config = dict(
    norm='rmsnorm',
    norm_place='pre',
    extras=['some layers without attention', 'local attention windows', 'shifted keys', 'normalized values', 'hashed n-gram embeddings', 'a smear gate', 'an embedding shortcut', 'learned residual scales', 'skips across layers', 'capped logits'],
    lr_head=0.00656,
)
Each number is 128 + 32 x the weight over its row's rms, rounded and kept within 0 to 255. Layers, rows and columns count from 0. Numbers have three digits each. The size before them is the row's rms in percent of the matrix's.

# layer 4 attention key, 704x704, rms 0.187, rows 449-464, columns 352-439
080:094123104169164127143166114132139145115114166091102167083113136148127175149063123123130097105139146146087131173157136136093177107157125173090125100107145165076153171163083119122098154129131136178150089131077222103109144126142079064091134198106155110107171088210121
076:054130158152082138089131109101148152144116196174169089114075051156119121071090127170127122133130149169176128079129134114111149126108173104132182095102086090138141094171136147163094106175133122075123162106082133112099113119082190110156166145179085169116121153118128
090:157076133091141113194135109131149200145166145160138178115182178129155117143142165163077106205145156131142120135094141150173131162113113082174094182147151097130097154160094159136150167089138053080126145120121141109140158108103147105148180118118122157104132211110158
085:135123128159131131156082095107069168120123203118154128119116154100134161142118129096161085139100128176149184197210066085098077110104182123116133118104152097155140115125070145128135116181120103140144109195126167137144074175084131107127101149129081145175150119100097
086:153059129095111055082131094119173159077127136159073125129139143157117150124129189109109118155115077147082090171136174120152152145162098101119134086132113123093082192141074130068144119141087092126140135139107150133132122170116125114185124112135115145160153209029119
086:133082129073126120115120140106089098145156054122170100072176161115095117122172167099068135133124147135118102078175096154075153151110149147092079072106133148083112124125105182134114064102147163118146074111191074126167107161121040123133156083109108132150156110135044
093:098135073132181141108124126148136140124103107060127168126056080198132145115146088155119163100106144139081150157160126146111107086069074049112185098158100117164174170122164161131082136120161159127103146150124125151113161116147106132178096120099150172104079132169153
088:110136118145148191127111082171175139158164154111153125165147092166150132132174130153119078161153104147061114118048145106199095099140119101129103104078129047120156156102186159069116157103126109136090095127187155116142088132139138203120121149088148132095104116135185
089:110147144103119150108132119076076145126146122152128147153146163156088117120175037142121139066068109070108110161193154151119057127099162167116078159139129208161153153138154153153145126139131126123124095125185108092094131086107113102139143159190110164112129156121118
095:114136113148099110125094102174115160120181161172093163104132123172199138142085151122130075215211114155068104097110130201216091148155119086142182128104120110106097109134132121083135130086130092193128126144078173142106108156130105124194113094123148113132095185096143
095:160142117184103139150159201132076138133103149135122094179153145119117222099101071140088153093148140114121122079132114088068120085108108160086112108123108147108113082129160100178144167138158121191161123096144094100168101158147156149115158099192178157176059117127126
103:148206182181158185134153132136076083081118157097116117130099163111093129196210090161103128125110082124121115134127164126186094092103120114142094159127183030152108158112156167095116202105214138127060064100092102085114109073086113210171149111072151126103096132181133
094:042136100089109085151142121086080146199056136159077154120135136107100138119047136099101121174120105170158151088139108124120188149063150095092132131108130175138134108138104127109129094125121086147127092143200112114105177158159146170109121180189152146109159132139078
106:158176063120151152092105161135186172097155136065076153171129095172116096109134161129148116108140084090136133127035044139055123150108148111123118131145141089072118171185116121140120129103146138103162117149165175107144117157177081147152154130114127098160068109138180
092:152114119091158089103119114107156080053128155099125161132196120163142083113103174154131126103052144097142093140149178131182120201165077080121154155186149126077123052096139142090127151127167103142128104171115151134138132137126168138125121136106107131098083156123125
098:114124155151147189162121143144170094124132103167096127168095107072140148172177104128064120124082158081077119127124170160149094151118128107094149103117124120131138067142149183107119215190126159126143071084117121129109120077100083122123157077131111139139144154128146
# layer 4 attention query, 704x704, rms 0.182, rows 450-465, columns 352-439
086:167208170125173085100121140158148136155097161148120138152138107168154105161139077111127166136172170137102129198132095121124065189097159114149080156074127038133164097107138139096108112114124111110153166156106164153127159134112122110129119074060170121151120115126174
090:116148115122099091154099149134167142192119109176187140142089134125089137137112105125116172164156093154110147149206109167124088122184087168171125064165158065162135120106164137181082156082174153123089097125144171127088172073133139159100152128069144119181076095141117
085:193138130128090120109153117157165134130104076127134065111108110136153097089080132134097165122172103104077084074108093087118133148121193090129131114111117120138086143127161150073163093176152093118128104124158110131122095120093119106149130111124160102106133118141154
092:078184138107134111125118126145150121128117082124208152144092105077135103161115139114091123154153184123150116060134102149131150156148113144120143150148147134197157037092106100090141160114194093124106128111141126069107124118182181120063118171106170139162133028126167
093:141091130096104151125161109118090130139054119103122144213084138147075132107111124165149089147109093111134139193046142173142145103126131150124147118167168177135118158136137165122123120147112100158187095090173112131095136136070174141127110169107074086151145105169101
098:094127111115136111183098179117154149143175139112078167116162099128120165143135124153106133106101110145092128111130105106172110139143146146069117126168128160130124136119162185170139162120058104138141188095073146117180127110147141203116166158147142160097153111142170
092:133112114205093126151135121126072075090117117166105120162085117126090134130178104146152085132157165127100144145083147131159133099153147175105174141144190173143137044154195172104105081113079153125089106125193129112123140092091158093146078122166156157175128136064150
095:054038134110124093211161155111097103065094130046146180154051087084113141080100092111155166118103106137192108098061132105116192016120075135099132071138123152174086116147150077218163088142109143182160145163124139141125125113150120128109171106196050127108190035110060
103:102177169100175095121135148108160112175118109145200148119148144156117144107176133161133138082174065119137119128159172106093114166124120121164153139092158070082146089138112201062130066129149136103090074133133100119145099075159123133112169136173163146163144135109153
096:017155102129168170130122142111125150130166021117078073132132105115134145132151158159116105171109134110116164123122168102133132182123092136122103147111140113148136092138177080112130136078112190146173138104187134126152170080158145164106080186060069167118149166135119
106:132125100130147173187075158097132079111120072150099159160131179150151100145166141173166141174149179055146109129119185104157127110121156136080178118117164175084190159106184186133135080087086158201152172112163122133151084097096137161148107098113109123140117144104118
104:057110105130133129132114098137135152101128115142161107100161107128087094117117162139151095084101178150143139071149158101140124183146126101112159098117077070119109118179123076153138136139117131168163121134110157131081124116123156189140154063181143164123190069129136
110:150131085119171246097161151103116097164082160144178117162168139104095157064116129185139118159185113130113124115094149086207144144099085075103236116117081141112084110167189173120144186079086151138134135150174178113146099134136143104177109098129130084142130106086148
102:074150098117183131126162171156121133139143106113091174065114127138106129123142092132114140171089115123153121133137101166148139097155148120139132142131145152152169114116187189113096114125112141113111147101127079144044113132117115130173124153073104180136158143108108
100:101144157162169176136066075119169125174126219121135143146142143123138131124089092125156130136106051101143082096179156192128076081121159137125170164119189163161160132130198222124148172186137105125116118083153108161147096125060069169075150113144220138081115140109082
103:096205144124178148127098171135111082193119116085148143172105170138117139148149140104120103127137145096153133174199171124066132080115095144033125144146108181111170175129094168110140097047153081149196159177140103150163180126170146133159122135113194159184170146057146